Part of a small language model's weights: vocabulary 512, biases.
Each number is 128 + 32 x the weight over its row's rms, rounded and kept within 0 to 255. Layers, rows and columns count from 0. The size above them is the row's rms in percent of the matrix's.

# layer 2 attention value, 256x128, rms 0.217, rows 36-60, columns 0-63
size [110 103 107 107  98  99 101 105 107 105 115 103  99  89  89  97  90  98 100  96  96  85  81  99  84]
[[134  95 145 121 168 103 147 129 115 106 141 108 105 128 140 115 162  51 139 155 132 100  71 149 172 117 151 155  97 128  82  48 103 191 124  89 168  83  93 163 165 154  78 150 165 115 122  73 111  76  92 119 136 110 130 125 121 143 141 127  97 131 111 176]
 [ 99 128 117 166  97 144 141 120  98  59 128 127 126 118 106  83 185 109  94 132 105 113  83 191 159 191 130 161 142 177  92 123  63 145 152 151  90 116 153 144  97 154 101 163 153 139 149 120 166 120  84 133 197  97 131  69  70 143 131 121 193 179 137 184]
 [142  94 172 116 122 176 121 146 180 106  77 102 157 150 177 146 136 120 172 152 159 171  56  97 102 165 154 142  71 118 136 127 108  93 138 100 119 154 157 144 152 182 111 141  84 128 132  56  95 123 157  82 163  78 113 135 126  78 138 175 106  81  99 112]
 [155 102 124  98 151 150 134  67 170 142 120  67 130  90 154 147 141 174 166 139 132 113 129  76 100 119 129 190 135 134 115 128 102 177 119 108 179 138 172 131 132 142  98 120  88 152 163 118  27 116 162 154 122 144 153 157 118 166 142 149 174 164  79 144]
 [ 89 157 159 104 113  66  79 165 118 183 122 113  89 163 105 144 135 151 138  76 122 132 138 133 179 103 100 135 174 130 110 148 157  70 137  56 108 148 170  83  97  68 131 170 190 145 134 156 116 155  83 113 151 161 118 171 132  85 127 117 173 123 138 121]
 [123 120 184 125  95 165 167 132 124  98 203 186  80 183 107 127 173 219 177 112 194  78 121 160 146 171 151 140 129 129 116 128 132 148 146  91 153 123 104 102 110 185 149 108 155  99 144  56  99 146 101 151 121 125 159 176 132  70 131 153  91  87 131 145]
 [ 91 170 136 107 105 124  86 124 155  89  95 105 176 155 191 109 121 150 108 204  97 164 164 172  85 182  98 112  88 132 156  70 160 105 179 135 114  49 100 172 158 156 118 118 130 123 130 115 158 187 117 134 125 128 184 139 167 117 138 134 136 112 132 152]
 [192 152 149  89 125  93 176 105 145 123  89 142 151 142 125 115 133 115 123 229 118 135 113 122 129 157 121 116 183 164 114 103  90  95 143  86 173  61 106 163 150 179 103  69 150 159  59 144 115 139 152 130 151  63 162 125 133 172 143  84 132  91 188 128]
 [135 120 115 149  73 208 121 175 147 136 150 151 146 136 186 137 161 135 134  75 205 192  99 117 147  77 159  85 129 135 125 127 154 130 149 110 105 108 136 111  97 128 123 137 134 152 150 132  94  97  96 143  78 124 160 151 125 117  64 165 120 149 104  97]
 [ 99 157  72 128 112 161  79 107 121 178  72 151 154 153 163 103 116 129 122 164 130 106  55 118 109 137 138  96 129 133 207 153 141 155 144 149 164 121 141 128 113  93 179 152 157 176 178 139 168 123 114  61 131 125 149 181 144 106  98 115  46 151 113 116]
 [146 122 134 149 101  95  90  82  91 144 157 113 107 100 133 154 120 187 159 102 167 136 121 115 127 207 195 111 124 153 111 133 108 138 130 193 126 166 136 123 125 140 117 116  71 114  98 208 101 120  85 163 112  91  70 122  96 148  83 121 145 106 135 125]
 [125 182 152 134 107 154  83 147 132  64 128 167 110 118 128  66 202 110 134 155 101 101  84 146 110  82  75 136 157 148 123 158 191  76 103 134  79 179 139 153 166 124 120  70 100 172 145 177 138 112  92 137  63  84 120 218 117 114  86 147 116 102  94 172]
 [112 122 112 119 125  93  88 167 151 172 104 120 134 200 101 117 127 117  67 135 124  93 133  96 134 117  87 114  95 126  72 152 153 109 103 125 152 146 125 161 140 143 108  92 173 194 107 210 100 115 179 114  78 110 208 117 158  95  61 123 171 147  88 100]
 [ 72 148 142 128 125 112 137 126 136 182 117 121 100 118  95 151 124 167 111 161 143  99 142 162 178 218 172 153 100 148 150 147 157 123 211 114 166 148 120 156 144 121 126  99 140 127  82 160 132 164  89 118  74 162 109 103 155 150 111 166  92 156 152 112]
 [121 110 132 102 120  98 159  84 114 181 103 162  96 128 157 102 121 161 132 163  78 125 140 147 127  64 133 115 132 162 165  76 135 124 180 143  97 113 125 148 106 134 183 153 124 129 120 108 177 139  88 153  94 153 167 200 118 151 112 145  57 193 119 120]
 [119 133 120 118 119  91  61 177 173  80 147 107 129 167 146  94 115  80 120 146 112  65 157 130 203 121 178 133 132 142 127 125 160 163 105  75 118 141 158 143 125 160 145 102 179 156 164 122 164 160  83  93 142  75 183 110 143 109 117 122 109 122  83 174]
 [160 107 116 105 166 113 116 137 163 158 119 164 136 111 119 157 186 137 203 152  85 114  89 146 126 154 150 126 146 115 141 103 143  60 136 139  88 193 124  83  97 180 139 106 125 124 147 105 185 151  79 120 132 109  98 107 158  75 149 149 172 153 142  96]
 [134 176 139 182 119 158  92 181 126 143  96 122 109  95 144 119  67 139 118 112 136 136  94 102 142 146  74  97 129 149 160 129 163 181 127 104 121 151 163 119 145 118  85  89 144 169 122  96 126 163 119 147  93 107  35 122 144 148 119 174 134 142 158 159]
 [168 159 219 154 166 126 108 111 160 159 131 172 134  87 141  56 133  79 108 163 151 125 114 109  89 123 106 131  95 139 121 100 201 155 196 133 127 138 108 118 139 122 127 102 132 100 144 116 163  99 115 160 139  86 213  55 156 125 188 136  95  46 112 128]
 [160  48  96 121 115 166 144 142  86  50  99 144 108 155 153 134 108 142 113 119 191 117 112 105 138 133  82 142 177 113  81  78 118 142  90 104 131 172 142  96 128 123 152 104 133  83 150  83 163 152 109 157  71 126 133 145 138 138 169 125 191  80 196 116]
 [145 121  58 161  93  94 120 107 100 107  49 139 108  99 132 102 161 118  94 110  79 151 155 167  84  89 115 160  95 156  98 183  81 141 135 158 178 116 121 134 137 108  93 110 174 189 131 181 119 110 139 146 140 129 119 143  93 145 147  50 120 151 112 135]
 [ 98  73 124  81  86 135 105 156 164 105  78  98 120 138  78 118 137 148 120 110 138 122 168 104 128 158 179 102 153 113 128 193 126 103 129 102 123 142 130 155 117 111 170  75 110 130 153 135  90 116 120  73  58 166 147 117 109 128 181 151 167  97 133 147]
 [184 111 111 177  63 124 174 130 162 127  71 138 128  93 155  81 149 179 131 105  86 164 126 202 132 126 174 106 173 100 174 138 139  77 179 171 132 154 157 109  91 123 136 128 122 188  95 171 138 165 141 138 104 138  80 146 106 183 131 126  87 123 116 181]
 [156 151 135  96 101 126 135 116 112 100  99 167 126 127 101  99 139 127 112  37 148 130 115 158 179 115 165 115 175  94 132 195 151  80 125 159 124 204  81  99 108 118 156  97  89 121 130 111  95 149 150  80 136 147  70 165 122  94 142 144 145 105 113 200]
 [157 111 101  92 101 144 168 190 130 138 105 152 163 175 146 139 117 131 153 144 141 110  86  46 143 131 120  79 165 102 173 134 156 130 126 101 128  94 152 154 159 103 105  55 174 144 201 110 151 137  95  62 147 114 163 114 123 140 185 115 122 103 178  71]]
# layer 2 attention output (transposed), 256x128, rms 0.202, rows 36-59, columns 0-63
size [123 104 119 116 110 108 113 112 120 118 130 112 111  95 100 108 102 117 113 105 108  96  87 109]
[[139  88 124 131 166 131 161 120 113 196 162 172 104 121 185  95 142  98 158 150 145 118 122 167 130 100 140 116 185 156 102 115 114 129 142 133  83 113 137 163 121 138 179 114 139 171 155 114 168  60 146  46 102 132  95  99 142 224 138  66 106 162 131 105]
 [185 117 141 143 153 130 160 178 177 134 134 162 107 135 150 143 160 115 183 205 134 167 154 138 143 139 125  96 154  96 116 151  83  71 205 138 122 151 113 169 144  42 112  90 116 120 145  73 147 150 197 151 118 147 128  89 112 143 119 119 111 160  97 119]
 [175 109 156 225 141 109 175  92 157 199  90  99 173 108 166 107 161 143 135  85 153  95 144 135 115 113 138 127 192 143 116 153 105 135 161 206  79  51 121 154 119 172 137 108 129 175 135 150 120 142 119 109 165  97 156 142 153 139  70 113 121  99 183 152]
 [ 85  41 181 111 154 139 155 135 127 152  98 109 206 164  94 152 163 159 128 138  73  91 117 106 102 109 150 148 189 167 173 146  83 164 120 142 122 115 130 201 166  72 177 113  85 199 117 100  81 127 176 148 133 157 182 121 130  73 137  56  87 103 154 150]
 [105 127 106 136 139 100  96 108 103 168 101  54 119 143 107 150 149 164  93 149 136 161  62 167 146  87  98  90 119 104 118 112 136 105 111  72 107 209  63  88 163 111  97 155 138 149 152  83  86 145 117 151 134 142 157 103 112  72 165 103 126 117 103 191]
 [183 146 204 150  89 104 120 153 172 143 120 159 152 138  99 104 143 119  87  93 136 108 169 114 115 101  85 100 120 174 136 144 116 106 121 140 125 131 115 192 146 154 154 135 155 105 154 119 166 140  99  80 191 123 134 181 171  67 191 140  90 143 150  85]
 [157 113 152 108 132 167 115 135 136 136 122 148  65  82 186 103 158  90 137  39 111 167 121 156 106 167 120 122 121 183 121  64 118 131 180 101 165  96  65 107  74 144 182 166 118  92 157 109 104 114 109 106 126 129 112  91 105 141 130  88 123 116 122 150]
 [120 145  91 140 115 133 103  78 121 116  62 149 110 149 133 122 131 111 136 138 121 139 132 156 181  88 104 151 135 158 168 128 179 183 209 103  80 131 161  82 122 167 142 161 210 127 184 192 153 108 159 136  91 202  93 114 156 175 112 128 122 170 168 103]
 [153 117  94 145 148 109 109 133 105 148 136 143 159  64 177  81 170 105 127  92  91 173 108  98  96 106 138 124 245 123 154 148  60 151 101 161 142  97 122 126 103 175 105  89  79 137  97 123  94 163 107  97 107 150 139  58 112 163 197 143 108  95  77 109]
 [108 101 123 103 186 120  99 136  70 111  72 126 153 105 149 121 154 120 127 126 118 145  89 179 123 175 120 103  64 172 103 174  85  70  96  95 106 119 101 116  93 200 118 140  95 172 115 130 142 164  76 127 104 108 144  80 134 152  61 129 170  95 144 135]
 [201 128 107 142  95  52 186 118 138 139 113 164 145 114 114 108 145 146 106 141 108  64 161 107 149 125 132 132 123 111 148 136 167 103  60 128 116 103 164 150 192  98  90 126  38  98  84 127 133 153 169 135 108 123 134 173 105 105 142 138  92 106 142 133]
 [127 167 124 116 190 198 107 122 117 145 114 186 108  88 106 149 160 108  80 157 140 159 139 134  86 129 115 117 156 120 112 124 157  88  63 115 111 140 136 120 141 152 109 168 129 157 159 116 199  82 130 133 192 104 106 106 155 112 103 184  64 129 105 146]
 [171 145 149  89 148 169  83 123  57 151 161 108  91 126 176 127 167 138  93 134  64 192  93 113 151 129 163 111 156 155 105 153 181 172 119 107 131 172 112  79 111 121 125 184  85  99 144 135 143 145 121 101 147 113 142  57 180  92  99 118 114 180 106 162]
 [168  65  98 115  83 107 170 161 145 184  97 141 139 129 139 125 171  97 102 165 118 159 153 127 132 116 124 164 162  70 141 106 121 163  85 113 140  97 123  91 131 148 146 202 112  63  71 104 141 112 112 143  66 112 118 155  61  90 148  88 174 161 105 165]
 [151 106 127  84 138 123  92 126 121 109 110 147 122  84 125 181 132  97 151 121 147 138 151 155 182 150 116 129 100 154 168 127 140 119 120  79 239 144 119 155 130 136 105 100 184 153 137 149 134 126  93 159 102 137  88 141 140 156 150 160 152  84 130 112]
 [132 151 119 137 186 135  61 149  87 180 152 210 120 101 126 125 148 100 119  83  95 149 135 158 132 136 168 110 145 164  56  77  82 135  90 122 139 139 168 124 104 204 121 171  73 167 154  85 146 131 140  70 123 124 173  94 113 157 124 109 140 191  98 106]
 [166 133 153 169 183 111 156 150  80 192 114 140 116 126 137 120 165  91  96 119 101 106 140 119 127 107 132 122 127 140 127 140 163  88  93 146 130 165 126 147 175 149 128 156 142 105 206  68  89 137  88 119 105 109 102  85 129 127  57 128 112 135 134  96]
 [115 126  89 201 168 157 162 152  81 125 118 110 138 102 140 142 149  98 132  88 141 162  83 121  70 173 106 165 177 120 134 164 126 153 114 147 127 127  96  89 121 145 159 114 129  99 143 128 143 174 103 147 133 148 183 123  72  98 103 152 112 155  96 144]
 [147 112  99 125 104 150 109 131 165 124 188 119 130 133 160 115 147  91  96  98 154 154 139 170 172 133  97  73 153  99 131  81  97 109 123 174  44  80 133 134  96 170 139 130 143 162 107 173 210  96  89 123 135  93  99 150 124 135 111 150 144 106  31 104]
 [128 180 121 185  91 140 113 142 133 163 104 144 215  88 179 119 118 147 125  82 121 170  95 136 121 143 110 144 193  99 110 109 122 101  82 118  95 167 101 121 115  62 154 121 137  98 150 174 153 128 115 124 151 156 147 121 142 103 177 113  84 108 145  80]
 [111 163 159  96 143 168 159 191 149  98 138  96 160 121 151 139 140 151 152 156  94 161 111 153 115 129 116 136  77 100 145 143  83 178 168  88 168 130 141  86 136 146 192 116 157 136 174 105  55 122 193 188 124 164 143 134 151  79 185 169 137 142  98 111]
 [ 95  74 132 109 102 151 108 103  98 127  71 179 107 141  53 154  96 128 119 114 138 177 151 117  72 113 130 116 133 111 123  63 131 133  66 108 110 132 153  70 161 116 169 168 121 111  99 126 116 128 110 101 112 113 162  95 110 143  97 122 132 146 102 131]
 [127 131  97 160 101 143 129 113 151  90  79 190 119 118  57 121 149  73 127 139 120  87 157 101 139 133 129 130 123  95 162  91  91 141 113  75 200 122  99  51 139 154 166 150  99 100  86  80  66 117 112 154  73 121  85 174 163 174 141 145 145 142 164 109]
 [119 185 161 139 139 146 128  78 130  90  46 179  83 169  63 177 149  95 107 128 164 103 111 119  32 115  96  99 106  78 159 174 138  98 115  90  66 157 138  85 124 169 160 138 160 177  73  80 139 114 149  63 187 116 126  86  95 148 129 114 117 104 111 141]]